Each number is 128 + 32 x the weight over its row's rms, rounded and kept within 0 to 255. Layers, rows and columns count from 0. Numbers have three digits each. The size before them is the row's rms in percent of the matrix's.

# layer 7 MLP up, 384x64, rms 0.599, rows 100-313, columns 0-63
106:126159148113112072144138070150098152121105156131172060126104144132128093074118054126144133182067114126081102197110118099154121196149177125128126105128129092118114154130179081123157103172115154
118:144178104104098167122077114123163178065157163108167128117165154115169105107146079124111161141091066177089102148095106098109140149121163139083129149090097187149106155101165049163123141136128108
101:124141126099108158080181101151119083114116120153146175139166111101163137106098128091155157167110084088127148103091144135142086171082140104128164195090127134148160080115187077146117096186193083
096:087152109149103134122089110147161103154152149192137147128183118086132164184122105138117087102131115147101105077141130101109054099132105185084154167128111118107109174141179121212156104180136172
094:100123186162097129110084103137138133094159140198126141153122192127130090115101127128090171084135152119159151119129139062162137131153162144185181110183081171083164100169172129104121098072102129
111:097138121108163138151064089143114111116125138168091155121101152090123108167100196123108101071137125148169108133071105121097117100178120185093111108113042172096173094183161097133164110124148150
117:117139113106094121124135063081114110113104173132181061120187118100151115117116141139089111136155169109200087153077120051109097153165158144143176120142147123088078136181158121107108075145120109
107:141127164064174098114148113078099158113158124138137192126149124108167096121057130133076086124152075158149093204215154147163118104124138143101137111118096130142152143089142151165118099115082103
098:203184153161158129128150126143116205105150112158129126138100136147140063175053143171108136077114152116109161131120105157140085155102123127115088126098126164155146114082094178152087060120154099
092:155125141125196147156051130165141083120123126147176105151129152141172087154097161080105127102116167137124160126115099116057145131106109120162123102153083116120120160174238108166135136089144159
098:119132153168131080140105117136143156118129148095169165038131139142201152102115137092110086094120095111121142149145117156124117146112186114087095088135102202103057193168101132118147109129154180
102:134142116111161119174115115089172141116102060108157150121100079117090111105073099081080110096103149139136129124111076123144103133164079159152087151084185152144150155107192137061138104168116190
100:141089201137164104109122156102119142109100158114128122113113116212101061097129082096153150133082140135070120111110104137060134101183126174154114161169090142140158124196150155142072140149110135
087:169074141143056091142134156128137099074076132170108178181081154142172101101144137164145149138177120091114159113100094110123085157097100118089165137090168142100062147130126115161110143170123076
125:162150152134172095120154120130105137083124114122143118120151102094099175150118182126067107108080083153126152108133121194126045191151134137126159146146071150155151054203125106112124173115140120
108:143106162173170136050107094188090148118157117147085121108086152166155128149149134099146120202122091169129076154100150080138138131108073187134116122158124127094079146131173117093100129138191108
107:095149187099088111132128137161160106127114185199164100159140156090100070157130138134103144135139132105137053115115179129099130131115153168210148120081115137107089131196174152145109117178111122
107:137129146163175110076155083118152117105091163122125144134119078154094139092077175166135077202125091094195115122086128076088129144135112112091126182076113140085160146123071105115130113172134150
092:123156157131165102127115044150149136100096117056129096143114060138136102124091112147149124089101144118124147179119166101132081169090077161086083120113136127051077126093121111132130069147165162
104:163181125182153093134132125162103134116158033106108172132131126092101082081140149067093140111134114137149124134125121167140079119158117119111111120168211158088133136094195139170110107100167089
122:100108158088122133155169096122141125126126096119086115133154139058122103091152093073110124177093084174110126064096080142127151112085076114167133114143110093137047085150096123168165111134068101
089:180112184172147085126156169143147132162124083159159197138160153121153126125127172142128141146139104143064082107135097154201153194143126061142123122110140126162076099190139116138136165092130157
107:122129158123131108194112154156149130100165201136172105106150117049122119139125032185070134132101124152144162106097149143099122121089108114110131119075096133137123132069140106167161165136132068
080:129164165088199107089113150199092116111117152170134128125133133175124160157117122146154116078084086127151080128138150125079095123069114091182085128155112144087139126180075136058114115101112162
104:138110142156110102143091139063089185133057162117131108164166197144129101154161160122124154097099084142095082099159081121148151177163172112165121101109118160151146189154166090097128117147099168
103:120125189136128137095116119169084112089137157102112187128131072153171171145186147125131137065110103145190150114134108147112154157098113163137076082114143069123150121160094081123126139167163209
092:060166136119145186123130142157168157160092105080130150082149143134149081077133122098067092145157083114133142148074131175106139165081118154117150157109134150103087194094153115142137109125184189
103:088132185106138104146158104130137143096080121139107080105134120113102087126119095107175197089122198161144108114150207150123115119082179120167116133060142142080102128133102125148076153078085113
101:173125197152100108118124113107095086100125153138045106131147110145094138135137177163188116155130054146189152171152152144099166188155151095168073136113141146120115086183138132154100126128113112
094:095148179098140116112070157118090180196159079141077141134098106103132171131121150061134120132141091168110143120109090122121109156100125126122137208180093141124060163170129092113096097138095098
106:142124164072130107147187044108141095121138144116075149076127095116070123140109128151149140109073169150131113187123168143085088160130115150060091099150173150146177118121108138142176149153128083
115:109183133102114082237165123143067144106089133178090140134095124138120080115122130117094158112132160129167101164164130111152142068150108097148059141126185133156120110116147088156116116186147117
112:096150123123072145120068049092093108121135114131093171087140138175111085116107136178124091092117136145141074102142137119135178096162098114154148163184123103111154132120242147141104151116123119
093:098108180189170148155082102195134125106145116096133152137118169097147127137105149183086111169087176075107145117056089170115081103153083131068156171082112123104154103137129128110134110106111118
050:056112145128152103105175133108084143099100157090109123129120166118096165118093113138160114169133111060188127165100138114174095122119082173160099040133150139103089137140134166091146063106127166
075:155070113072114140135117161145150093113076090084159112176112162100152105131091166141103103138091076117125086067074134084105163164104084130104119101093148085145156166087123172154165121172154158
097:186160154163145149176084158130189144134115117121109137139147110187125173114128144111082128092124120128116121162101090078107112118076154086134156179139163119205231150176122121134126121135089144
084:116116103138121107077139220168082068153132127147166121156055115108096156152164179126139173123088086129076148155081151170103121080128106118121108177134161180140133077120135109103151131101115101
120:103100143151130074177157088184105139050067072160160085118146163120114124099123137093128115126140122099120134136181161136095105130126071116105075105067107135139108138178100174134093117184090144
108:052129145135139054129179058197150121085084087143144115139132112120111114135135105094122130121164120052093076126122139125128098115085147076097123148078121135106169114132110106119136104154048118
101:148119129156138122149120123125116173151166082091141117111075128059186146135179132071075193090159142098118083120139048115108131118129134079117137079123155126103139102173173120098170088076119130
118:087114182112145126129115094170106087106149115168130124141161149177110131136102112188119103165116163098095023108132188114092191121160109114143162143114100134079171130125113131147158129203138090
103:163181103112131142177108100151110139150108050142092122150095108105130114120149102118189136136084133163114135145107170122080134072177096118141185115122222057111119136090128124141137095183114149
085:159129112126113147137101105167174084159105124127101188124123092050207219102123087134099138138151100138112125184106112098125159118091107166070143129129117144123134129159127113149156073058115112
107:112131098218105113122070178142160078147121132161147117127158099156183143130128113221112193146120147136055115108134114113114172176125151114132108138146102143128122152080211125122142139133147111
104:130145140127145156099159126077133167105100126136161109141170172123076079103129066138142177147140109148125079127128145140109084139093134086112179158123111090125080148217147178227130133134127152
096:141206098071132135151097115115179128102157099108081144105116124139129132139106078116105149137119109166111160215058129151105099109149116101164200094076149156173093153140141113128069131096110116
056:141114140128216125122130146168141113111103124125160135190186111132099078056125075101130093071114125132137112073099143090061083167121118124127108159130140129141109105111194184119162117156083137
122:124145113192162137096115144077124073103073168142140125166114130128125142079164160112115126154077176157098107155156132168083144149145157084120132152049173151138051066139125115158148117119144082
098:130098184096124073139108059095140156160095100107143192127129141139160108150054167145097133127116104144161096099132130117171128162110149098147086124120157176165166134108114198197165166121082113
094:136143069138063126137122084082110142112162100154144133076119093181130136161085168174143127101105103136091105101185163116128154135147117149156131198160139153172107065183181081120084131113109107
088:100113132136110072051139058091127122101154153174126136169147124048145156102124098101169170158077128123118114125159067092114170160134104107121136096113130149078163125127165141170144088132191149
103:162111204165179141152055147160118084098132109138140206115191130160100115129083104156158126142140102102075102123176152135155136148080116101100132108107116150135160165146105122166161153155153061
095:067126182110133102097106131135108148121153143116109133089094175205149120097147028118166123133164158108124152151138128126128128126127156148148113130120194075089078122098148090176120089078072098
098:072130103141126134100161128185103091124118119130136140108108091131141137089119058143084144105140115176071067144078142128081140122119185057162144164185158086130090134170123127079172127137126179
114:116144149173131090128075128069104148164119092114092186139117140163153116129034134110128144130162106132210123151146120100171170170175145137113159130145138191164149096126170154149150113140065151
093:163108176107111128101129100078140140174147082088138150115135100090101056089200134154114132097061137154092122188138145129121129115169094171079108106184138109140075144147128082107126111110172084
107:112117127165112073196154154171119114149073100140111135125161123132172085081150082106128090132104051116170122158187125099108091162112102108123074137120125096100075179173108137113167082156155134
108:145075136151072159125092071184185110112103055129098206129102122111165088156126130145157155134132148184112118113113164082101149139174133141105095141083150108095121139126107105105145145085062099
099:156148155153174137151211140117106199140106141101164122105169133142101106138123085100114081131163154195107123204160144130143118210167106156122124089133161149170135139118108141114168081079126121
102:100129188172181178136159183150133145114129100123131129151162112084111102103090167156089186122127157111143103062073103162114109107180162143179154126121139111128106126163104123078115106127093213
105:091160133143141130136150178127089155161121060121151144154080165176175134091162097151075128150141105188112066144129156177103125136153166106187160117071157111115126115131094097202137125116143174
077:141118122103205121047098132125082101105140171119137134110095162099129145161100112146109160077124148130129088141127122072022123084184134083099100102137156158129100122144080139123138091087135094
110:146190111119115102165098129134099143110071074171101152124125050113084101153132070156127107108129107120077119187110147166139126092125101131135160114109146124199094218088135112148124140158165101
093:141082198113152123094111130118123204114141131195086110123144205176115115170135166098099157107140107137101164162067155120127163113149178137108123153149133176123124104126147091124099149196110184
091:067120137087118105123146049141124147091122129145145120136152138126150111125110218160083152155117077160121178125140120151122099160134062175066111177151092143075170110158147134167132121182134159
098:147113076149102084131117156075102148131198132183103122166139097137169094118121120116093179103132126143116164133093126091106075110145115105096141112176130062143070104096123105172152102050116069
063:128140150138151167126127144134114152142095128154141100173133174078072179071119143112104144163105149111108096147144049093123101147127100139189172043090063132120118173125188083146119154120130136
093:148119145120083131154083120158118120110024149123141171098157122097117153057161125097109120048110113122137139068144152117075182161167133129156100094080142104165162127163153174140142117134151160
094:062156128096095072104123097111115101079164081115171155093130106137143074132147146188121153162126125094089211103155183162126170183152204150129160128126110134123129115111113142110133126123106182
101:115137176150102146126095141115097081067116136115125131172159152103104097174129157084182171080092144139115129110091170148106180121154082126118154177204198102164119065141133142108131176149114128
094:094120127105114101129118131107082162123147142147132166048073050132188165119117114122129130105131108140151100190116080110184088102139116135087192158147123110143108163105170128081091177135103074
087:191138101135083103147185123072147125061132184122066161078058121132125122105142184070146093092094129139103153155112097130112108128091129148094091095059128130154118106112128116122093082114116136
100:154090123141122109101154136085173102166142121110130143114083092112153102107129154149140099114060138090109142150095100170066085126122171182121128072088119088102113082123154101100056060144072110
098:137112139135118070057163178099109144148173179142134134141128077143098171168122144164089150118158109112109131167087129101082121096136157068163146116117077202189091097183118111148114133139152154
107:125071118071123079111189124084113200077135102106144134127125149103121120115149146139181123093084170153159119071098145168118123156077159101114148147043093128136142141149175096083147084131143123
106:133143055127118138075095130096072101149108114087191142135042111171096147107120175124091157169098070164105095084140169126137103122148107126122145132110120120133133130168170085140202133137168153
112:144157101075125126111141116060121139135063086079102132143169152117127127138155141137091178174053127167134103076087158164116176115135140091161204132108127115152142202097097110130169121149129136
111:085175161162090124080138127186169105095132087144179138114150160120091087128104120136121069117116085117145088109186128186102162151137051175132084150162109130123173140156145134120131131059098114
103:127168077120147093109078167147173162087133140153110181146093124119094096153118190138159171108130108144091159186105106071100127158181108132102160146056129095137086101138164100149151135163125190
109:154103129138117115084115109111078171107114115099116156113091152108060132109139176167139158092072125149134097128148119111152089134138114109057171159146075111095210146103176141102168132113065072
068:076093118120192147136129134139126148108116125195113111144167138177072133116121092136180091110129135148142063137092161137108140134103131143070106145125119109044077122131171125206198129106120154
094:108187137144111113090070208097183126185135162107115126145137129144158157154127163142117137170097114211090098116101130084092140135143113149109112105157159096100131122125124058118092115132212132
112:117126140139071156118114149101110180045132119118128104101131143126100150152178134142118136159094081140079082124140094150162183135136060149068104135097101133098159083096124215191130145119106124
100:116123133159123128177190155134138135119193159128166099131126096195108128055083151124170173119118157187103142159113148154104113150106097187139111127133179159122166080150093102185185096147120111
101:161130179175185160159102153095093101116140121082082128148186095149125076147091101133161167130106096117144093135133123088069082167123135086208159201121141117126151140111156156110131130177121125
080:178182120073203152155082074139125098120104114120122167198109151121113134170089126103109129117097176125136189120117110120094133117131169182140095096122128131081098161190168114137163145104134182
061:133116114203134193153049174144112127118117112137132121107098112135192186130121076135067119140099134134119116142129102080087166121144164143103134153132145103175124131133145155215093115115185080
079:133116153118149144120126105125104156149119159170148135137156108157154083106194124138137117130125079107107164104141111133133118173137145141079126044091134094121151162147151109143004047164134167
104:091162141134121147083153154128135079075119088129133153119137178174075089120103133167168184182151205125160091136152145101160161117135130139146111110086113143111161173082183096193170120143128155
094:134132150178109116097153121122155132147043147151096124147099158155080143107143126121127115178065105099082065120121063104163112094131138086144133110130067171076132099195162108098177096137133129
094:107158165188123098137122099126177113111075126139148115163130095161103095094091183135119033109085130160165124113116156181093150103125134090107111150139097107112134132171082023147115130139128118
104:190195143153135122202127169113153148136201136132107112095116098104110123116097157126154151163170085119159114125151092112093167195131123105162083134072149144123137198149164145128119076125109176
091:140069122126174156169098098136120136102097123165123115085102219110149131123120125132095177089104096086110175076135110157110158155157162121152144148103072159109095101212119087149093098143107092
095:117201109112105140176151093088085145120056088131113090128096124104082139108143099130117171155100184104099105093132141170113146079156071088143121083165149090131083152133147118070072104135128096
102:107107145125132119085168084077119081130155137078096097126090120148106169118123129169138060169082167130107081113154178136068109110189142100129138092176123138086095096142170075116159078091139131
093:085120110142103157186124095094122135118065069156120117127095147126193118145146140098084138149116137051161122121151095130168141149078060136137132073094167119176081116089140083132175124150162095
097:119131181155141150092125131092095081168111141144140090090160100140148207136131099152138122146090149143118050123130116120152155086136119117104097151095128106186083077151148095153037168182124153
096:103129121166113133100138103094094092100103108084146140137111088064053105091092154157174122075099113124100113157183174170114132195113123128129127152130176077057128087096145083138153101128156124
086:148115129076083111083141069091083134085095147162098113073141159134155111102167117137170123162095089120159179156154127119156138134129156150141074181162094107110082187099207103147126114095142106
111:095169136162161197114115116120100190099096167153184156129088140084142110123125093129150109126114101217167155173114055140133153169149114112105135135122103101141156099153141132156070073136095095
099:082166121193086105129086097148085068046138125099083063144148137134129111138155104078152134154061149150112134132093114088140113159155131115123150130115104143126091106172118075107103081066108135
096:109186115132138162132145133153111160083103144146155140156103153091133138124074137143128178177093156117170160119123115113132115172173111065095130119110169111090121111171064145168063040096162090
087:095143151105119091164122129053136106137134175179186098130059120115113099090211186124121150118149125116059172107086132136086148120182078121166147146116125153129085103098116137132136172112110110
118:152147166157086055109128120075180123157106178105137109162137127075185169130088109131107122124118115096154176174135143131076086124143188114133146145088164195103085110116126088129156070153117149
110:195083149055114132064163068148142144107119094121176063156107117118158101119149106155112143076119123127113092163101112055137142139147087115107073169136159076148118091129175106120122097144144126
077:131171153087133131163163157121144124120131181173090110084125095093206174138113143095092087135153064124129148109114111105071195118105102065122109105149082112168163133072117133139156103137174153
092:102154112106102099083153120044145127127127131147163064124106051191155115092151113126154111155122127112133133150179096121075092119127139141111116131110137074055169118068187128147161114176134113
106:088134127165128154130083083168083105139059106149061117147088132120092120167159137078130154180113138160110081114086122097101111078094080150169101113092118102088119110118124130184187136108076113
109:088153103092094150162096149128061119153157149097159109108115168202178154136156132183147136116151077097096140121148159140141130204134131135107077105138117136134122171085181104156084067089091125
118:119164107151108087175138136152077128073113108119122134158105112070186098156128173155138221118086141109131099107128137118161103111100107175184144115077174121093119127047135117121116112171171146
074:108114143134155107123099166142106083123145143180165164150158117087128117082175109119118143148118096145138125133144187055108137159119150123147202100136139105098083173163084043174160093181148161
109:162114169150054101138163125113168152118167141133169172128073134081145147089095130119084163108152150144152114119118150143122205153085142100168140021136103155141105166128165143158154109165101132
064:169091098156151092191111124080130079130101066159114114138107178149131124161114096083131190115130124092135174098104177162093091103097175146168146146090161104138159140178145099104127174107131187
106:078128176078151122159136056145100172096167074139161132111120136133128135130123184138069104123168197117116094124146201109117119153149103189105123155177148162148161145069157113104130125144094099
099:113124181148114120163106173095084109176177087118102104087128181113130150077135091109063177180121115169077113106144116104137102144142107124116109141134048147121090212126132166118094122159107127
090:099159150090085051065126116181136106175103140150186150133136087110132149134135121148135133135153164096065125084167145129156175129128101111066128098061150109180085174108144122130117130150090171
120:094107144123111149125110104116151180112162125111147168170160130197172109140134086164085140113164131104115084103177171114109111170074152113093113119079187153123141072100185061132092109132123073
113:141175101112142122114076118147086079080134129183156161126085080125163053152147089163094138112122099169142118127172194128152137120116187118120169097077154115163095185111131089157134141099171115
094:107089121108191052104123117177115112183093089138172122096156057105132145092080119140081083129140136114149140110127077140125079174129085149082104134121116144103137163089193106089136124121081126
103:148136172127093123109041083175095114124173131128117162093123078165185194149103127174137174104108103093148107114089132163126176148116073102107114176132110106072148181110115134142138159112118084
104:117113138091162110102094128048120133134087134144143197131134108126122086133149121192142102037124115143148149134156102135107113138156178146164156114088166132214116195129088076126151118099105140
096:129127115127126110108146114154166150138077114096144146127108207070153181128086207118082130099112093154165109169167111124137045185128119132129161106086116127146116127187160137127196102147102127
119:098075148109167149111140160100083135121120132171212147126133103107112126070077130119154123081110160087085130115100201165079124155135163122135136114127099081144067107076132120077094143168087110
088:186132122124089083148126128098107137097075196134093145119104108087122142160104126124118143092133099185130098080124079081169086111107155168148127061141187060112185121168153144108092103125105134
094:082111172147101130142121116158089148171158103124157168150058158165135199143110159161072134136144142072098121132080201177114112145110146147153112157121071157093141101154147117177129071143095132
107:174174118155127142200110119112116211123051107132100175126107142172121101162145101136168149101150130117051070133111133103109092137126089162146181155161140094139096190138132145113110161129098115
098:166138163152114110112086097139131165154056094114134140167131131148122146061102120109159101128101123085093098088125120133092101170134077048152143207064150112084112130104156134082133149112107080
095:149131129148089159132092160127157101059089093087122123131111168148140040085113107147108118111070101108127156080149151119089128175145118135125166162125088099077102135117079084181145115095183080
088:146146165138067074149124133157103154081154112166069180134091124111086140132081141094093116049134177172135120173151123198145112109131126168109070134091158158168137148121144141114134120133071093
100:102139172118121133169129106106116138123094157089218145099125038131171130110126128134118139148143181070108120145110130115100146181073139082153161138080090174188131148091117128120118181111077111
113:138090136171133176074201119123088169099157102143144088078169134170132122114135124135121147112142199104140041103105070162111165149159134140138150137107155096076130068134152113094111123117083102
076:135129125147168163105095149079171125200109087177076192095086127065100194123091073132101158112145154141120128134171128104082193149110126119108128158126152155128101156113120075127128078122148118
098:128156103176147137083125162141102137170111050162119135141127164116082138128116118126122126174134105126159088100129052080138063162155089155113133190151144130065067113133127149165183108161084115
093:123151148113102120149135116135117175097109117107187162129111049107131134133095092163137163137167113072152105130095150130170109151087136099132187173112174097057173205065129111140105146102092121
098:108137121161128126100163176148150186123139172195080120154125145139056126144127108117141191113107125187117081185146078141140091130147107171106113148127229107116155170150170106142136136131124160
095:156158129113110101135121125083126124125136137120139160104098141190150109113119139070110105124158100174094041186082122090117086062126060139131146116127163152112128100112119168119088208104096076
082:131169151094107130135159170070161124083114164113165104159136130060138119143097137082116158159174116137169138053091136065094133122123106071111110161114124110143060148168083155127114067162149141
103:134120085142102105170076134120162123121154097112171102098127126162137096107117099146079083129144136124056101109179144106092150106143109140142097113089153128048093131097205062157128071091094157
095:162163158104110124139121085115142168084118176096152098186145156173092092149151116135094184082126127105123141170096158130086127119168142165127141110197149142138144086210111070158164100119074125
097:119161125127105115141112073135162074127133101167137121071174171113089166165088115186108149127111124140126133141091109105162049100137146123153121139158122132095182149208184121079102133172133188
065:122135143113131147119125097127133134112134088138184068190199118137129129189171156167092090091154095163060143116160122089144112113124068122061129155170116140173143108149147114113147155166156193
101:108147118125094117141144129125018125131120134107212167137127106138181060113168156144148160067154118079129117139134081139149116212102118119124203143140152124122110121154147137084113121155114117
105:121061144148091127113112083155134112140154119109167113075148124194165141057121139127102097161113142167098114155073162133087112207146120122101121105073083119122113115170123164144132180058100113
120:115101156120135105136127110171094140147115136121165121111164163075168096163067164138123164116111130134113108132123172140054184122117054174202118190132077075123144134182093107093122125117154116
090:158161135147144072129159137134111040080149129123102140158068149131159164040121129126118161123114169183157075116125126159093108113102133110163074138085136131154059131168124072149121147103134112
099:124147142128152050089089134146131056127144032168092094134158147095097137101113150136141116164149065148146133090141132132100175122128043151098103143089136169105125103139122128173126120180155142
103:190111114137133096087172098106117201110123149147143138128146105124155155118138151137157089112144158157144135128113165121100185186120112152067134124079077136175065181082083132095145114085069096
099:126126129092130130104103066138162174099093094102140129140145101080128138144107144147081153100094136128121079083182118141076137083092127063131142093154175191136135211153144122064144151100108169
087:146114123146086141154106135098148105093098100124092166103124080099108208117160140156191178122088100123128202144106183177115085112127140162126116093164103136114064184166158105116125117097101168
111:112188130160085124210186137101115125144095133137108149124130096085128176138143143092146058193092150150133071127120149163106142183174128155112114141140140145167176162076166096140144148143175100
105:121118193157108122104079150119135165108068195108082098134161149116075177148091092146139165175077058141124129120098134122192088178112176119102113132179091134131122136161171110130156138120123135
115:141088153091129154191146094094080112096122085087094084085111088130141094112141145067125127116087053142150156099165103120141119149146108129133063139126116105122152103197130100095082083131119193
065:193133132122145135118141116099141158145083127142096092160095127140129135090205158148146131106064130125116187048161058138104163095107127138150083075092133159127130133134085109184115077088110106
098:105103114075139115130152100102130118194086153162156125139145187089181099121147086114068138126142109111109115104175112150069151133114049156097116106032144128139104168126129079110122120158139168
103:074157143099178163130067177098127136125112171158152104123163136099088105095112128093115145149144135103153097068104055098113146083130111158149136130071178143108190133086193101122099130138118177
107:104193096139151120090055078120197081145119108112159108119132138103155069138109101096126127139119068154122198138086083085077097116113140170137081138147130162120137139095172100141132077165122132
082:150142162117163122104161101069151169138130145136162131142114060128095152146183082130140151081073188113117147098125180126137152115144099101133196131130090126200114178106131117097095132068068144
117:127150140114165140157138144069086205151146141184167144120172086132104116151087194094114106111105099128085105146147200125111104090150131090101121162131110136087145085138074144132149111151204166
104:128117158117123179068175148098169137088113046115124109098119161105122137144177123127127129131094167117148116024138147109116200110143122094087149124126084134146144127105073154145109096063096154
066:143118160150155144110029158102184076108121140116102140100100091078079155140111086100185128113151146127084176090144155109083162118046129100115095093104128124119137151110181118117117095098111108
099:124085143155139149173101151153089079090131113160095133088127083130096109141085104117146112102105172159069180101143130130060074109081109172153150099181122188120104144170095144190130104101107150
113:130099111108173160102081148080062090139123141103081140175149176156117156135162151109172176153129091107115139116135156091085156076108078082121146162181147116091100094151155069121170069122121117
100:138118132147111170072133096137113110092108138189157148088114123169121147152117148105158105137154110079079106124164158160101138189126183105106129132164119100089086125146114059135118183057045120
088:110128087129122117157056075109050129111135103110136161093087083177132103184106143159142139099161116161067091174122139104115076100144079184059095109144146124147157148163123120168120115127131147
085:152139160145146147144120126130149171111057114143155099113122116161137116120131071148125129116111101121114122138137229148154175118117172148087154102146127096066051104143046093165090124096072124
115:132145157096128101174122095126054119093129147133136183115134166114193056129112143145171150103113110113187122153121165127165134165149159143088075147119121167129130128047103114118137169057087099
068:132083112148064127126131117121049186137079137136177160065132106159128122145085090167154138132162122110132096120202164099134143172176108149071124125090116153082131100110167135161172168142107115
102:145091135082099109097130124067073189099136132058088162094117130108123138156111102093149151151102110093116118166069087144085127152205097181066148150142103141152138135157154133106163122089136093
129:094057144143147142084162115133117144100105127119119113087158143076096111134086112087102122160112122127167156153099107120074167143102035102082158129150151148065148053137119121093065153098122135
102:133146141101109107116161156105164125138155116097179141148160126121191122139123122138126123218104112160152143081103198147145167132114175119109183158132181155129175103087150037182116112104155142
090:135125174077136119148140178162123151111156136154098129108155129152141124166102143130063141107202163112095124160063084111118115154102111162166112168142124161147047116144106081216169104108108115
112:216133190135100136124109111072158114149124090139047092146143104141079089165126130139125113084144149147088134121118121106136160090193090119111118081145081184137070191120132131144111103125099132
102:131071196095162107102117129135108128165119084127138143134151094066087078172129088139171081090070132123101145130126153100088088147137092138094092131110082111133087081138122165140196151136179167
100:085153147140155139173085146130108097136084126115139165056118143101140108109084183110078062120127059102109080153160103136146112147110136089166112115119114129113070151117121095151230110132161125
082:145115166157147133115080061097133130082088152057161146130122132105126225130090080125080105121128140160105106098119155061163102119122129106155155115174046118119113178153148102135110121119104121
094:166157125143174162128183138089091093114103150181123139132143114094060099132131139132115128132124192201122103194132162124156190119157121169117184152120109194165139078146131125169084111100108132
117:075118176125177132105129128136134123145162131157137141178146139082124155137122122190089175121083177090155112107160142105161111174149142150131113075112099099082125103059123033154186095119144102
077:141156165099191192159082118163094124109096128137120152087165156096114092138172135126107144176163135122129215147138130094070139134128115116134156168095132097151176184136142147106206110114149177
071:155136167172072123110042165151161055124170125160115138096166129167129165145149080206119138151116089163082145101162114122135143125113090169088130161085127167155111149180131137145165136152128115
111:121126133189103087145106134121089081144134156095186101107080091105164107089134145216126091097146148138098173156170144134091206171136098115094173127143148108078151094085133120110145105089128120
070:055183076121130119174134158159100088128154083164137099091089160136128148140183120107101167113141162128046135155151102121112108155140156121176071144144109172096114166118191074108125117091107132
104:159083126154147138077110124120110145037082092167124076123140148226122110120113150149102092130116138156111187113146105161137163117137150169099141172117169138139114137114084134175121098172058138
105:114140182176148145173110113108083094077128127126113170135095128100103151186145171113147099165119206102102121140118151114084107143107114142115084123150149121068108048139054082163121150092156111
092:082139156067049086173137172098115141124136170125154163118141143144126108160133070115095132122121135148162105165180180126171166126110159071149153121093174110135163114169172086122107098160144068
087:119119114134133110156120168138103110089095150084127169079064185124088161083090065154177117192125101149090187075113112145099153120154099122112122077089128097141084140124120135118113117179073100
103:132136160090086116093119099115116100099136102069206167112142083095146132126105177082120108150147130140139088166152151040139132124082162147138168137104147119153133081186078078158107149124087163
107:205187114101135123069135083091138146082139106124148080122088178158124075068145107115170148137070124155103147097133129110061170132134125111127155151106120147156137076152155169180154103138169134
097:155115085160099070058110156137062133103160147188120100125073127109148168116141139129114194068068170129109120162149158095111139106107119140066098132128152123151096148071123131123164083102160118
092:167071130121171118103068111094138148134086112143098131123177139140153123087102181135113153066134155143108144150117113117121164191127132130147142031141170131211137166136172128101116097070134153
099:090104108140122105144151155108186169153145119116165096075102156071154141130145134144092125083084134140184122120116162146073104172129149148059128138076105111105163170138092085053104123058121129
108:155134132141166184112147078195130138120089074116106174107129134134119182152120121152149122126087189095088095130089197142130174144110157089099166174152134177120101083087158095120131091134081094
065:078191108119217114124128125153085133148091159149131141140112107140140124112179098177119145197152135177152124140144147046111156184125125129103116150156102131116140102152138195159076090091087129
117:146147085097061144162126117115098159111149082140133125080133110081168106138106128159069153091089096147172184171143082205101112148152116166123117164115195131193158149146153164135134131103151143
088:105127167151076126150136126136115158127108139092169194130170089140167156126111102137137112154118086128156107149077153074103065166114068085167115197133085122090071139176092152177124145113157150
105:129156074198081137133105202112111097117115135151183123114140158136191130140134156203162143142133082090120185127161139131099154180119134151140133157124121152082118124085137087067096102074106150
090:094127109059174137173100094098115115149129109137136218131120127142132126137092140081151097080088123140143118121112160142105126205055114172147119123128134100103142190107146077170183114145153176
093:124140134105152166219157117127045165117101157116179185133108157118157146122177116157052104132099172144120113121096140125154147127095129059163133108169114106144107078156129135104150070106116148
114:158139139147112089105147126182128131114103146132179122141136111165141084111131055166118165162089161170058064122155184142131158118108180140132143067121101101157126159129158094188137125089066097
104:133120152128141088108106113091080072157120121126124175072134073119161220105139051147104123156124154088046098140131090076162149144087146149126119146130158090150103100095095127119149094153111122
122:118105160114150157069116141156051114121113135108131164114111102171129080170177151132142150097101104145031143086108139163086141112124146068132156117150119069109140120090071105148119167087080113
077:118146127134132101078188115192168103086162120164047154141108098157124135057112123102154129171108116138173121087073105115060097137091077137145110121086177125086088121144092147133114122101120150
089:117126172135109183153072130087106190143148071157105109133056142124121079170137109188114144173107107148071148197114118155126097153136140151110186162136140105158125143153135163103077094137108086
088:152131148137148114080086105164156134134073055181150137161101061159137114167076102161104115078097151133127115136129072124147128082133129160141076074188154198125163111136181131119116114127143117
087:133131104088162128146125131084108086137130155157144120091151104094094089127179126066097204097074112132142119171148187104080164089160085123114084069122143117146088196098075117142130153120119125
099:167130124110129153096128145082124117172146136173107172200155177149109116162108086132149176108097126113119064125178164074097127157099088053131152100127168127111136110089140060135143138136158065
090:156131088119117085084144113147128112089123129088095181120134120120127169126118120155153087116039086086141108172114101105081066141112097118066166122112081119119201141070156126131170110174134098
103:067140154132141122123114127106175115115153157109143164135123112123089123131020126105090151092114087133164099145131177142185100148120107134058125078088086142069176125142143114133138087171146188
107:163091153179144197079150215149130163129144157190117157103123159156146112191129175138111138086120103191100089101149098127150071050123138128140150156112132121093134125141113140140154144093131149
118:131190119146102050160114128114096130131044111074114057125115086185165086118116106136117126109101154097107114130170111147123141100102112099132092157098186097126144126061158116160111072148127109
105:090092143117076058123164084146104162114085112117185114166131110091172094094136103115116112101104127128140033108097153112101192114113130083144109110167114052172127120141166123107109126157122090
089:130153152132112135081054099103119102076154073141101130148122158132107142095151093169096170194137048125127146115134165113095138059118112111072087126119064093119173119129132178125108115155108095
101:127163139110146117171094118183132108115123155162170084083154102106042122108175134115148155135131152124083177080124122130154168144130158108119107062111146153065098153207113100097147065135107137
118:068173144129123197156137078122106082097120156125094198106103094095111137153121115162110182101133139108134094178092123160111046107070138149157122149116179140129155100090148176125156151134080134